{
  "vocab_size": 2048,
  "hidden_act": "quick_gelu",
  "norm_eps": 1e-06,
  "qk_norm": false,
  "tie_word_embeddings": true,
  "init_std_qkv": 0.0442,
  "learning_rate": 0.00543,
  "beta1": 0.95,
  "beta2": 0.95,
  "max_grad_norm": 1.0,
  "decay_fraction": 0.414,
  "final_lr_fraction": 0.0,
  "max_steps": 5613
}
Each number is 500 + 40 x the weight over its row's rms, rounded and kept within 0 to 999. Layers, rows and columns count from 0. Numbers have three digits each. The size before them is the row's rms in percent of the matrix's.

# v: layer 8 attention value, 32x128, rms 0.226, rows 8-31, columns 64-127
# o: layer 8 attention output (transposed), 128x128, rms 0.239, rows 8-31,40-63,72-95,104-127, columns 64-127
# up: layer 8 MLP up, 512x128, rms 0.256, rows 0-39, columns 64-127
# down: layer 8 MLP down (transposed), 512x128, rms 0.269, rows 0-39, columns 64-127
v8 102:460490452574436500489492524505521536563516448519553474560517546499502541448514486508472483514462512498527589548554575533458413506466485488472495487536503463507488479539449484444463604504471449
o8 098:517496402483439460454445463551538507508488479500510544502563526452557506514477463436434526528419535507500490559615535505465518498485478498542441574593491524481452498470435493477489543455534492
o40 095:500491549428456514502497493537539531512475554527510498457499393525447527494455545499561521501497456553417558499500453536508464520422528469489468511414544463516476490498470553541569477510589496
o72 110:505473463551564498525521545416453485462498451511444486513445502476467444480491490549451501511474532532532514491540528455489468545550508536528535499562574473518568521448504530467534498481485474
o104 101:460475507535470430516459478481546489532457510468601488500493532457525473486477494439495480401492492516500441589439523517500611477527514553495490471408440498467487497572512428474532519549492558
v9 095:498540544503549427523504466496495476509480440492407481478471493508463536484483509434510579450465509468466450497433463566473534538520499432487481494531547453526424528467578490449517502501496460
o9 101:500453476484463479540525522498454498535580491493532476565458457476550453518465483543513424525494517455467458549558506524501489528489431515556558564523455540501493483526488456499542442474490443
o41 098:498511506483498483447496514530474427454449483457527493487577518553512535501481529462494504475502508576528542438460492561479483474548535576458470445506532407516451534466515508459531577505464543
o73 097:499503455469502572525502492508472509513409479524502438502498541523524479461494544557487485486481481471553511446440447473527503416479533428499510481488457543569492449461506610427529426494533559
o105 092:498522525534462536510481501528578538468535498504485501557514442490470478583494533454533513506497467484458443592519548534469591513478502543587496562504579468486468542514513438562494525497491503
v10 096:470447433508529527432493511502488552524453518565454460507491519536500492496504534505490472488507506467498565517457484472531524577396487480497513449502443405511431497494463495596483510488579500
o10 091:532480536504498475502487545452480496495513519505510473451595538534484537452559454472556455456543518448598469542476516593503466479538579467485520536558507486565442491502465484529525533474495432
o42 097:474601511481469492442519578450485469437496466554486456476533523506492469484557493479558599473578492489434492487516561535485492473519440573484455539496551507525488453489521508527556520490495499
o74 109:506477470552558512560491468518558549444497462555508517495448415595500484534534526510490485470470576487587571490520478417407545453509493462537491428421398459427493540496485523527461498510516526
o106 102:504478442510501495484553486548495514561512471472545516516516514440501518503432443575496489536523549509461448468391409518593513523476523512538508509451504489449453490471452516427477516478506543
v11 115:564477419497521471399533509478506522470517486483511458495494450444520488413490436539483540517456478477490436478517503454494534495509494509483529526530544453503484501572544519510546496573397502
o11 112:476472474606478471536533520476502511442510498506460439524416499520534428519463431545555465489521530446513370527522523459501450462540555560510519558453445466448524535499476525506413495505482519
o43 101:475562540495527506502517492483427507437533446495541505443521501561451625503460501504520565491509520528519450390468430512544461515459453435479467454494557536560474471483506559440476485498468473
o75 093:528494535467537483524398491496507425491481481447557481538421581422522439479508493481444513462449439528508503553530470552475495547526478561462486530484536480527492462517510416475484445523489455
o107 094:511490489526489500505473468445477552578438454496541510485514484431532471483490479482470481473476511482454437493530526544576566467556510502478482488551404582509548515521505453504541559563519434
v12 106:558633558493512495495495422504472538481462513466558512507515506511458550491504477422529503464510494541562537528499517528478492524459504458470590485512453492516402434420472478489526455445533478
o12 095:479522427484528466435505465455472546464432489495478524466437513606535540490560518513481553460452501473417460524505479480453482530526540535539544503608536489460532458513526549472543581488496499
o44 091:580474513527540545515532510468501542476562446533493454495593533462495522552528483481426545531531516548484504491462524519568469452448479418530522559412500515507503536598487467475517451525534488
o76 093:464491447476464498448525509505503580472488583466501502518460412502506458543488518580461513499471471477541561448533453498429495478509463580462488493499450441455499444521514541575518474512504499
o108 112:529503529499451459524413516488501472484498527431483517519521547527490491523534489432493495510523505499564468466534540434503521452527510513505490442469539455523481554472508498556545515426504481
v13 096:537485450547452482546543449457587559499558466498474477531539402477483481544547474521473532534496511583476492498491484421447427545453454523592501454476517493546444543467501490523428527544505435
o13 096:502468554455497467548533523496416489524446463505523502460482487510487569451516486472524505469555471531537483490449543442473551520496534476516445504544470459539522512495503499522409451534485483
o45 107:494564489501451523512499580481598566514485454503488477499507444462480552481548469501531466507459473493537526543560477504453460473476478519442488467466497538520554562541502515523460465524509544
o77 106:522520425545552530497492454482526490438451514527465516562523522518503456591511512506432506448483498497448541469517531526553490463530571479506485527523509510459474501525550463588585471493543380
o109 100:445563566488498503467516517493437536529580480524588462485452495461480458506480540521538487550502514563497489544533494542454556528545495584518509450526438453506490443465422492446553507508466525
v14 098:594501559451531475505620484491518454444384455451517508455504572509464475493498454502488480487523521484587555424535507591543500507468522448475562480437499523535519496468463509564496539530490490
o14 094:536490521546441472481528530509519464561525522505510454573525432519489465474539494454490461530455485464466451479522521425446497500472554475538520494494480520530504517462449474535511465459505577
o46 100:519543454493503463438461508443446515440501511438465495483471492549457468560580528469540455500411575545537526501549493489551401522513460482519506484520524471480530463490452552409537536428488510
o78 094:463476498467473485490460472504596505559529527459483484541593546457535506493443454540489541544540482483482521413473486520475529534533478457453483532484475539503481530538483485559503489560502478
o110 108:550476515531517494492505520509519504474436508538562517415477498436520497505488580499454516530532440393534504554522510504487551539463555533450467483500569466563455406551491472505430531508510534
v15 099:522466551535509458512534541520513516458529514425514454504514478506517406563532559593538507483513522524454448477505519482503450499417557467498536594472544470495437520506453479572423529492432573
o15 094:500474541535599534563513497543514547499489406594525563483589516538577510534462530519559511489574487475522446442537464532520480471478516452489489422463453501483582476560454530496480437520493525
o47 101:519526550469439556465452458514454486540557525530470494523521454459506491571552526514456587466537550521506491553560488502517496516549484489535506555609505483443467541434525489568502484473484538
o79 103:491527526492562488498477580491504495504478519466525542511484553500519482467479477494467566489471452462513440491475582547445476546495419539451540562506503502595509444541536520470551513493500465
o111 096:593497500501513441508595452443475514489495509547549507472444523533486479477523519592555497483521484531496516484485508470511488495497553488565540388407508456587484549507510515532446494524549451
v16 094:499455495521490531576504507476533465573548557534414534509507502562511522467504501453515454538500544519532567541606476517528492505539471486538513545472532489464492501516476418442501563511465486
o16 101:531505456511512470497537403497459517466469483503458521523508461476498492550535592458481502494492552525513451477560474459488563466510521483488483496548502538427468534567517519520484544503420504
o48 107:606494475531469502487446535531563527553533513454500465518531467511462507467492485539483468473482538536509452470541511580433482501605467543556544481527477491484519507512495503502486530545504492
o80 113:438513499567487417549480493490458488482499507429510497440516517475475496542528453514484527464446518467505506540472479436465439462448502547524537631446507592461485549440416478545538531525449467
o112 088:467505559457516543475509495478493494473533492555381513480528507555491547444538470449562499475525573504462583447483491505538502477511514492502425464541511548497535591442485463465456485471529487
v17 096:547460435500471548525458481481499482616496403460571487417488474501497488471445543526494461455494406466471524509410491527473571472524597449511562497511424458550542469547477538450473523506505498
o17 088:460564462513527512549494450439524536513543594498546480456479501471472464547539397447509475492500564564499418494488497406478550488506558537507488463518517470467499515481462491508544483526482483
o49 113:531441463472538517463568464540510473602470488527496512532480495543503532571491501542480500513497609535592513451532514503499450455544442551464500555455488531456460494470570479489461516535506571
o81 107:496417533534509433514491519502531486469555502474481455442518493505504424463476589542506478558495357426446495504573453531523476540499478488539514530512513489541479459520484444460471460449556449
o113 093:455563476488532507530445567495494432493466476529584497517534487439544463467478511465484481520620437430487443566477495529487540542440498490460591497514540455490493513495417482498508473479471599
v18 096:507499478528497459501555502531419441527468431532529469430476496496509494491525489485472466565501502574523555546522486531525506480423470539546518466507562487526448498489524446495449469476444439
o18 098:507490523501436512417538487559495489551492448506518507505445525481498459494489522552495523480502449527521529555512545476558444514539458470523480512409468530528555504504493513496497523486454503
o50 111:459416570578480467580482528513454462604452511498463488512567504459486524513513553491537498472470514520496498550468513548417518473483516526467423468529512492604484530499508452516460476481482578
o82 099:523539439469579439492433494435497537456516494475536504490470523476487449488507466535568517532450473428554549523527535493489550442483503514419553588494515489429545452513500535470478496514553439
o114 107:480482509523507563522509480527503474432486472504466476532505439504413486450516477506423481508508548548521487487511459417490502583484506479503519414471565512473397434478507492545542466491462516
v19 096:484550571457502485483506535560478486470537520503474497510486530497591443440534533521471480535554483523550504440528470503479456532535492434446461434517472495504553600497525498478511512564414490
o19 098:538533467473540510498501501475411536536474521551460526492461429573458509524495579471453483444509502561474504501506545487426566546515516566483493465551438503503500496496526510460453454458476522
o51 101:456491532506527498452405505481492559501441490495491500495490526462448456435473470554538522470464532469500543481433462479523530518508580540483500545480613473459529500581451518501516515460591576
o83 098:538541543462486503504593494432552405566504483495586487453577499529540516464450486527489437484496475435467433490501526550463452557539444456543514553551486478573440569414483513581489492478484415
o115 085:470480546523484503572511502596571471483590494487489557434494474459519533482597524512540478577504490574493493510533464475584453503456486447468460464504462535480592479460527561483453488521554524
v20 112:481476484470502484473464586517494621538473478536549474511434457485551467518538606503512497492489508517516495520497454521465521486517535493503505462547542521525533474629444497523432483545439522
o20 097:501517495459528522480463449521535498468496499408533444471529563530494540507491517490477478487545484442417595412493434521478468562500472570492513463523547525505499487504559453464544583461515439
o52 096:494502513467484460522493560480498483460529521448456502485556471424506477472435468487551447550454526542536480487533567574499467486524484500502477516430518469485547526421516554494542484493485518
o84 116:510523486488531511490507471522521437481477482513533566451383414462507500494453538446520486466473469518491453541431550564500554494547478436421512487518472543551514452531500506506478431524545437
o116 099:533561522530451448494536490502505471493461460484484519490460461481536468548525524447417565437506517515522467547520508536495426520486451472595637554528494572507446572502472510534485538476485464
v21 098:526566467552540521548477419509563530497526562494534435506522455498475517530429492457487480514531532503446499478549507509494488458493518513461501496456530461518510540460486474447564510476547479
o21 101:581470561481542629458506533509478495562475495481460499489461495585481513491514546499437529435526425504491530472555453487494502519497502442538477424539419457535509498526543479452539436446508521
o53 096:440411475467456448486446475474453522512574550472536572462572527472466543494479446545522413493478530461520553527486565491538449514569514505498498497503533467419468477480457536506477542546484510
o85 099:459529568450586506496505517494530464486486540435495515522489391462467424517565527536521466452513552513472509465480476558500538490490521534514505484473529545501526517526471440432483484547491558
o117 110:501543484544567438457458514512522469488448469460521465467571511498563448546483491445466531441455538472487501546463492565511520509409497519436431499468473530478530503495530496549587480487512540
v22 095:505487427488531469518532503559408527476474461568465477494489478436493503519553516513513435464520538421543489419461424583470536457568467544492517483552519475471511515493471492472524465515537463
o22 094:490534503501500469529543464471569528489453473466506516531500477453504559522484516430560498501455517444504532513416531513530451556456540421450396501487495462496545521533515567572450480509442506
o54 109:493484536561516485472479466549454496438488465454475507530498454482556519483495487497554453508533543524502585504517545597541519477479439535504577477500524450478542477559523502538551534540532430
o86 097:559504446424501529426461487483468484543502523488499464474459582539498463454481411577463445451535449513511443518439462475456491451497511527534472547580477527563430542474533539453496504547558511
o118 097:478584493502451491532521477488523446538522488503542559499484484488504465569498496485524493500452536435575509467492455458495479503553445499466622506411506520472505469415495505490527526488544485
v23 095:458551465534478483476461559465586483455499485463509473513474432418426549477464496537605450551476453499472470460493563481459526461576489444470485553501524533516493499519496405498522530472538459
o23 090:457434468596400494489490511500452548487511501398519457520491502520501498499436486457517564480522502508439470509485489590508476453521486533553556578428514502506532516540463429498524537508448487
o55 104:467468558485471483465533469560465452504485516571495515472489539477515482589538457452542440450508504509504455490449475471486490538508504525481416447512513530496479526534526518469551489455484547
o87 108:516497445450582488519517505526479484567535553442444489462538468484494485459582517507482566485486563538599560449489514461531516490433474477483500512491499553439493514486496555514511547546532500
o119 107:517488553540495484533470471500522494536455506601518554491488488481487574475474515558573476534433558457413463498546522499452534534560483536474556505519448475521484554485486516476423472473514436
v24 106:470422497487414506593458509516440503532527450508532530443567513571521462530490506510489523512534554529484505441495447432421423490481519453429523520474606547415491423563504510456515501538465442
o24 109:447482446433530454523552511498489499526535454468456533475426495511484488502425556505489470454537446541503510412562459462501562534567452523468473461578535503501489470491574515470478557484436487
o56 101:483519552515442585461521556508537379522440593574486495450545506460506518446577534528428463515512603447458512556524502546538482506468504523456495498559477485486549480509506494501503486483541477
o88 105:575496491499477489534462508574514500527454459468499503476482524495482544470538471533540509445389471542574508450475562461515536502508479527485584552515518468547498522562485467501410499525452565
o120 101:509542524403485518511499427458535526537579508514534481505547536495497480514465476499495464587536516479458583495493472496490502547399521487467513445482449495441491461470476488455572445505544486
v25 102:493510555451483511550515534480440507489463539422470474449472491511525556536520570553511507518509450534522566530458507521514571539502493507507511504499558422530475468437556538502516571492467498
o25 104:525498500539477545456557535552546435407489391461462456612525526505497461573501419528505494544488429496563494445525518513504470463502539479480455502444479468512556477497485535585495494556475435
o57 096:484447548532448524515498440489518471438494506459504414578498524471460570469497476448450506430458559546425512530474508484552445507459500571558505458491439563467474557537553480508439517487563513
o89 103:483506413489471490502539461473456509582508495525575583506446478574537465485563553513439457522423504481520469546546529481453525496503420482516476474555501460565450498497505494524522506480492554
o121 104:517473525526512555552431500545521471459516549519502492406550451441492508526452473458522570540498524449445448587490487541473515524439566536496524587496444468471509499491435540442454479466476540
v26 092:454489471540533436553453438457437502524437553546461506485508512512543556426465539517465497512503495474471587512484557425478575466506503546460565468477495449523473526405520489522459476468575456
o26 088:545500451455519560529447492543395488555393450542545468496587507551476450546518502531463520531590512489467495587505492553524489510408478514540489484446511507505526554502439455510433504500488491
o58 098:450597554503500543463496502513482504501570502500511551561446417533497527530434482523451441476483546505527564508404518537517492502494483432475509501495476493532498496498496498538475526476475522
o90 100:481455446496468493467497520494588472590554545459464473536475546463438482480491515483486486464564507557488514515491531458499543472552498558586522517520558485471492488472478456504504593460468506
o122 098:495555444470487500507453452476564529495463444549482513495500464500469501468522438516503508536462551451520446530456492448483485412452541507525495480491537490392473507518532478443517484484510562
v27 105:456491549529480482533494480498459509564547528493503553578477471445514409520506425473504623482541507484564578469504526466580517494502535430486465510550435530485503491462426488503492512530513445
o27 104:532500477474468495429473543460511579506484512572444471508497467492513560463494613513475491467485549467492499541429472547438524603538492447489564539542523555510428511521503503493511486507474515
o59 116:509553557500486535513488479527532454470528521504522518509527547455542476596457493456511502526500490460564541482525500455500504414432505558485514519545458515514538536459429506583451460576504522
o91 104:495460486475481461471459455497397482483477438470468494515566496505544582462536415438451514491557517569442393456553516473511539512512523477495429521480483489489544550550541453442516502469492521
o123 098:478510461537550502544507520488607493511545536492480494507410472474459452456492464540527519516483490406503519456491428523523515505475493510519502527491538474499502409472482577478494509542508475
v28 100:518512498506451441489490440522511482452459529460419472477467517493526514595498540490466487509515490502536513485515462483448489514500426503473499511533450531640428503504458420447422550502459485
o28 114:531539496529491559518553551447435457467522463522535501496520465554495445564497453488600520465528476506501547511488476560445568467452523582567483501430489478500522534514439477520448508566389540
o60 092:534446495496523502457480403502516565460442508501469544514473500462500489436495497543455481485485511504481521523557538533466511489490415521418519498522490560590485435495510522504628459552537488
o92 094:550552536583542498524446515526500478539461489484486494427518509526506480497547563555549506536551508576465466399489481527475446442521483477488529534518554486483472500480528521565506508510504501
o124 102:438500451486522523556454496480511519450433528470551475514492536469506475520459497411436562527533457484482509510459496515495539482568479484474539469487425511557461426551485493493543486466550466
v29 107:520519447595512470431492491485532430488479530543492573460496507589500543513534495455474499458476561512455530528457496516516527558529519514596551476504481433424467512439513549452561517500480485
o29 102:440498489518515461558467501498526472462531499598517510503468476459482468502493440544495476501514506474517512546384486404502483561532474570488587454410489440454544460444505493476449491459497491
o61 084:536514412453474504540543501526469489467492482506448498543471553547498470426471441495499516450445537511504441454516516576467525491525455461495550460540459481564487512507515527492534475486559432
o93 101:461472458544514517438523556488520510480447517526399494540540421507447495531469516437448460498499585487507471495531490516480514474517517543543447521506539478447527488515481538566468447527451505
o125 103:488509539537495501503517505476480549570454545534522535492523497434475555534552523499519502527527562459504492395492532454447483444508508553513449523470498491393586512541507515572553563542509493
v30 106:528465423518469466511424585527520552558490451523537499555419505566484485579461523496478581567517466495467567482515499512496492472484507434576544468499525428484486568469504505475487506582508547
o30 107:477505535504486477532532461485508462477488540485438531511501454453500512494492470470473488483545556619460593485483523520400456521474552519472490413562454487388511485442515534536538513538550507
o62 088:495514533479473502518501487462514455483491521492506505502522478480459480509533480487528490540473481363504474468512512481582520481462453528496469579472561492565541514493470445557457531393512519
o94 101:440516503503471452468509487464483518488494474548597500489378559508491527508540535527486503472423504515543529530474475498455502470467509532539472489437501447433489453522479514453523529473461490
o126 094:525499472497548594528483526550503448532518406473538492567484518475574490519388526481503502543474472437491528484536538501511515548538482524521497575548561536556412486514451492465494485547522431
v31 096:433454506493543564472598532560444558453498448444471521523515513519449478466493468517406509461507444535526518570486447474485498528557419517491538512504481571545499573486558453505468554514530447
o31 110:528541525453428505486518486567478475508489509489490505424537440494519520526512469538446553460497578426506562503482465523535469540459492451463563571459537530490508515496554505556478578501537446
o63 096:481445490553546535546450521519514543561468552535465600489500509512533475490514480463471583409510580554497460517443561542500522484534471428499538491505490519465554559514495620473532493467517490
o95 093:507510460443518490463527500504484499428427446494522479438459552495496482450477516481479486508430467505554495519559519502565532519455456549544514475526444577545452531506490474478439503478468480
o127 099:430477510437528516515494541485490506495579466509528486537474463428492493550523551574529475554451452471453425504494534443449514495505447565499452580533527514549486482517472452533562507475440507
up0 103:498560451511551498499491449455551563539509480499489540494521472541467465363456441516442536431553550545523550487415530514510534415508525470389508534518559490475523539424546425469573529507511499
down0 106:451468479478552434498566510525533485515519525499519415467487426428568471531487587532475463422529470521483539469558471472462467589486505522538509477486494592544487462500491510526512451526542513
up1 092:510588570415535484573507478468579540457517481479466545491522507499519494514487507503537535431446478533534438520450490453490546494403541470511479468505454528511520474452481498568441526604482534
down1 094:472534573494468525456484559455458391575533468530528410437533518497455481482446504507495426494495568443492499514498527496513417471537515514479533489530530517494464506447452518490602516502537531
up2 104:507572507535472492517582435478518480539444461490485456523494467445458513514481535491554529517506505622467518535468532474569500494468538566485479485525433452446529536558472510502527482507462498
down2 102:495490554513422456555499494518476505457541517541472570482520606507546491527502502514444453445561547357528479468537479514471557476499498421412500500505479482481482518472593431440497496548502474
up3 095:425514546499454485506513497536501487524509591496519464511574507468388527421511468415501536490534449485505459437466428469498485501509458473482479484502512539505453572504525487518571495496566498
down3 090:490550476485494512456470458541418491480521488502463509462495496552502485571475506493477553489526540558435564476581503549487526504574500522484545505525469558530554522453499441418538569500486556
up4 102:493477585477410516481518566559461534514465484459494540537474490470394492535549560497564539523460474551432487538512458514494504515497491464563521462436504452512465570451423485473473477502490440
down4 110:527512437491470535520529538486493469466519499480495494535501458522445526490433472493507485567497473474435477464593436523501522473493538499441541457491572467433507484463452530394478478476512460
up5 100:493507477472500500514500515465501519545513421547460470567462516510452451509539559525527593477498477436474552486496543436449567444495525527546401504450512502504451480486490552502535494477523505
down5 094:464465450546505458515510564497444491467541493524549479482466459535492521525478493466526432483561502490587548526579507489541467485589485517562477509525496469492467503496506527454529505506447544
up6 097:535442469452519491469502462477450422482481533449474441381449467474515577517450526473511523499496463459515508496454485536485509477584471485500506529460454428445529471500448465409438502487467502
down6 098:515477509489451560471540483525472521446468478504487560475569523548500467443497490530568452400597486515490458491507546520487495524489538461499513592521497553477573539491480521551503423446538497
up7 102:491440504477513505548486513465491529479584471538472437563490495462525520526490573455509537478463571541484540534555538583543411516527529513450576487540510460517476458556535498524452521559500567
down7 095:479511472460524482513500515472486505506531430566493539470477469489448564540526427482531466431509497539545491500587434526470555553520512541510486519540467504500578498491571525556456564509496532
up8 092:544562460518524489449492477422492522507539498495483470534541458468456526501477430436513564491495509534452565512531536476511582516412515513411526457445457456511514476510475527516551564451575568
down8 093:515516473501520511492505497568455477570465536498522555453487467483540467503624566513451535535458515521576466453497548466456484476576487483453489566575514505478491496464500529475455498522458532
up9 098:482510481509513489551462427462534511493438413533504459547516490509494498478475456521485523497573546488419497435462503475446538510491477466543434531430497543475478456459491449481543500477440498
down9 098:510551457474581515506515542481437500427522541541525584464474474561477508522496502619488519457496525498548544587530479509520472505532564451481550472559470484526531497526477562518496505506466536
up10 093:469488535486521493519499439489385503458510470551568515466498577561497528442476557512495494527481501530509473534439552533508529574496492526642446478457489578504479554443490537523486507477499593
down10 102:535521510534549483544506510567526496497583515524525485508524453494474500491594398470491528568481507505493557462519594425536409478463479426456535511552525519454480484468480453489498534530535488
up11 111:495532477487455460466486446477501469504457549533565443535526528506460473479474437518528476485425535484419432502490424450493443519555445391559439472481492512494590529470509486459552552572510550
down11 109:498454581541502502494449507449523516397516512452536454522539475525510531562558451479484541489502518448436564518575549465523568428546497454499511561494529536508556469503537480484488521431511469
up12 097:478501500533489522513466535522468472576507475483486497450540504457516573549549485564441614490516459398567520460496517462499457510534501480496460476551522473496565452514511453491473493505487514
down12 091:528505534464543500459530419476520484476498468502449548532450507533475469486526522486467507545493521490497558530503536538454456496453389487524494518446561489542481572507489542382589539506473498
up13 100:580543453593497477462503474440467489545520530431435468505451530465473483491516493512498480489507570517496508496467506490459534502454503562562482471474534484477538503451573507507515576486479506
down13 103:505461493586499480497508538540524481580580504520460514515531492537467556488522500456531491438548544505521521498635467541530558465409466543536466437498423552573430517492489506481493478479461511
up14 097:516540546545470472480528524437500497473495551517528471565450429498505481472604509502495515477478536542492490551505459429512450475573383499515500525522548541631463502409510515464475538526523461
down14 094:447468478484553532506461427521534491463526580507489461391490604518409420496492488514425493565472455577507470478518473481500505499557551520492495531456497561473514547498469585523515541470495561
up15 108:523467487483471531529549462446487465600509475535464514550481454498464530469508520509545555468483459551563567531510489456408486470468533514487508498501511561511536564504561526505557584538529521
down15 105:436545545482459591583467564494557500576531468487468519468565470531459448463529520498518387522499456544459463495512477494486463543489544419456481553504484534445516504451489402572505486492558465
up16 111:472510564403421529517454447455573528453562504442499486514525541430440482518465452533482548495548479555452530502423497504486472485461487459571465537596498516494534481517500419570548437487537459
down16 110:498560528518480426513527495516446545482549481511455545542495555522538482476495543575520457474504525481553478494505448410549548526484433592477460469510437545582537491505432488515407477493493510
up17 102:529542502445517466503479514512526501447561461554494460496426477503518526561480489516510509549480458522488473470471497381478573506505413503485451534568472499511411509510493477519566503518506561
down17 102:498485478588470534466539537529506605524412502524494467487470491506482525487556481497502410488532590544471460528499489492504477476588491484531479438447461525495548467434523524472500515442459526
up18 090:481521484498492505439431446460467510482514440538529524497431507521556490578514517532492521595520462564502450500517513485547484473476497548471512515529489479462446417498460482503488563487536555
down18 095:474438461546530492457411613554519498496530493499513476485475427443526430495551478436439446470501529535537543478465489546474467459569511459488548492493515483526538511476517467467491507471482531
up19 097:538501531564462410475498519509528510492503469541483510507473512522530440532526431507540501509403510513463506503454507515501481387518518426435506499412555568547552525503547500481472528448439514
down19 096:465475531450451474490521435501444430432490593466468485502498538495463594426570518504449492507567495464534526485517519535502517530477521531500423534500521397431449531435440492502466502553482507
up20 098:499516371519501529493521476546571502544565542434460491513444472525412474514485563451519493526452505532527453478532484486478476531460484458484514494524460466502482474470465492446529571517475535
down20 091:489417543486513467485578451519433544478470473556571492450527522477495593431506436487445456443526492526467512428496540481500476496529545535522575499473557498472519550524519501509472460521445472
up21 093:530496471456476517482505439544472555550522539556492514444534515569487479535495426575482473539517549441467550558474475563510522496481456447515507510569493436513539468477537521504479503476516546
down21 096:430561543472471515457502468517551474492519439471472520576533545505507437516507525482536542480492472513521534564545461565464493598450527510476520474510514484583501448469445502424430503440506551
up22 100:531495517548479571512527498406437534522496507569466516514445519488508534532551541445511547478494518514493475569471486489573411459540432537441430487516508474551533477493459564507471522483463508
down22 107:540440529543472518590407497471441495548510604461473479585438435555513478533484476456429497523517532487544493523512543420511575499498559522503462498548490495522492620478428519555517486521535532
up23 105:502513532526494424466461519451497496442452471493529429504526522426511441464520636552473527512534478587482513534486494509535469502515471520422468543489514494513559449517524496566596519564506553
down23 105:477430495512539652519503464551475484571458537503471527444555453493449481559473439472456481550503477456522435408509433532540496517540475533525553549518525541559526474474440468515469459468474493
up24 097:488421585500569490539460504545528479497488479512541540466534479458500531504484462473455442454449554511505429494493493557431498455526412530460525506471487537480518473521456479557445522519557505
down24 098:548492464576496452485499535475512472404504505526475524487503496455467491503562525487484431511470491469494424534434466466563581469462451502525552465498535506516423484440568533420549433485483523
up25 096:497497495511424551490464466460544515413490518433513449494465503531457553437517513524509479514428492502480576535494494499463505497544576507467502482507538455524464467521508492527425566556529584
down25 099:486603475463473495538565503535507521509536516552547508527488385530484505431532502423503529528484471542511404512548507499496455531471492483560515544458495508466441485469511620489578456407508504
up26 096:498467487493546498507482540544495432493522466502535590579538507523477500473533583498499571472497520558480478445535509513515557517529574516511428487501597491486571450534464534494501488465512517
down26 101:455521531475572550510499490569516483509512545532487532496514483521508542487475494483547517483496509539530432450432527496479593469556498478517450533460439564579459496535512460506507457512527470
up27 107:531574484446544475516508449525505510477507418408588474473512485465429453484495493525509564523521478508537475454483462489546514379576457435482481513449524495505457476516521500512492505452435495
down27 101:469561463505469540531491450540559489518513609461466478531530536507517440504494570511507516495496535642508530581512484475491475524400511553541546571471502522483479513482522525488500512546449453
up28 100:524508537581512565437506463511511563539504456406509512533544524557492476536495550397454486544561505492514528530477490544561498485424475589500504527474489519484494494502433497502418505495466395
down28 105:502526508504461571560532524507519523446531470507455552526457518468574569480582555477457544579532465539523438476513474508508544444451499552468452476488522550480540480508395532566513512437556486
up29 095:543518472525497451524470466501555440492475454578525463485473543524552491546472544484552515486547528526553484473504492471526534532441491441533461477505464504526468499520484551464531447589528487
down29 096:510582507480468557557524467576572480505487515593524468480506470512498527492457499476513510551475529519524480532427492467454511442546524470489514490562508506526497506525520489460423513431434530
up30 093:562554508512444470555396539484536526519512531478436553524559460489457458485487499510506512459540559553458460514404512536507461462532544512531488518521484515499470393516493450531456507542487482
down30 100:458480542452412456507496515471459490513410482482531509470438511500518503467419513550466462475481465470583532555528532504510536580437575480533462447491498523608520539529511479496475481546539471
up31 095:604478468545554470555423481475488486545522415493505464489505514466428485508531495526420453531558467572550472544501519455502534562479483528509389495440552542536484507442458547510488551489507545
down31 094:447417439523436457435507497499543485474438543444494432503509456509431441539420544464580535550520544471506539516429469514540504509512535477480434458507434464559520516557520563531502502522508575
up32 098:493470473399511567514487443481518520537509456536476548471498557515482515580436594542470463541518482465550490500516558533520412537548434543507520576547525501488509422447436534555497495546493575
down32 098:473502509512541516519505554475459513462532493494448568513476456441524492500426454519475541494438553490514529556481425536469459512579523527530590447505524501555512435494448524532498460531501507
up33 100:524512509487560533465460511486514507454510523522466474538550460519496536452472505439460521505451464484468591498450528499481448437535552461440493508514563500520534536440480477510578470566516512
down33 101:500500471479497502586485511497383481552547465611478480476475507442487495504533479547541467388398530438613480518467572475478556481466466501490497550526471517526456562512488514523513550433526468
up34 096:549557524449573534533484493515497557474453477477526503508516486552479570490509483444496546539507487528534584491473558477465508514450482505530495478455547529563456463449483567485561555492505493
down34 104:525544548488538518467494506520504490579443511557504497558475538568480502530593530521511560527525453568483538520507518482499507524471537501513534604522501510499479468545482532447493533476496459
up35 099:527512510571495547503491469538486502531439492417502464520465482468474533422465483439497487432462427526526517545487598521520429496537523471503410556505511446528505525467535494551468517446407495
down35 092:516500482444482468533570454493555501536422474514505514469531471479428551443541512497535453504523559510491507494502543509518513540469528487429487547517543450453492527510486485507483506513442472
up36 095:482494530509448528401444494520425418550488531505471491493536451558440586532515463500502464502512555518525465475525515473511477485438466440429518472460529502575519464560522517531511450535498507
down36 104:567541497545530529459526508533471492556491515532508525535558507469538480509499543511506493475470509453435459548499480498523493469367443495512511489456491460451465483517438512464505435455519497
up37 093:501533507576531536484429442550511491461505481443523502489547442443477478463576466466571551494530563496470506468481532426399422497507473549414552473461479477486490483508498472540428520483461587
down37 093:493541565525517491492567460489477458457496546536512476569506485510555557459526477466542564477469484528519533547433565567545531474500495447545534482500524548502525478567501521471508507535467473
up38 094:461452528464501507497505496493435463565492509487402421532462549441498470491464461541469442520515516524507462472526450465581455488543547453438534417470524464467568496449471485544469476514487527
down38 100:546492566445519527512477499535483501556454541492562444473491508518560495601495522498434487498529461532443444431490528544471453440558533476509549529492505473404495505493517469517552566510499540
up39 091:560555480457500556491489441506453539489490465435519479498439512491492547508461482569515512456536466550539442455453444495522493506481514480491517549550469501440494498476471518543554484493589484
down39 103:464475479441462563575536437486476478498515541491513455527484583520541493501432457500486469503476471515442477574521444526528442476505499455513528485471450534490475559511519527489601528550463586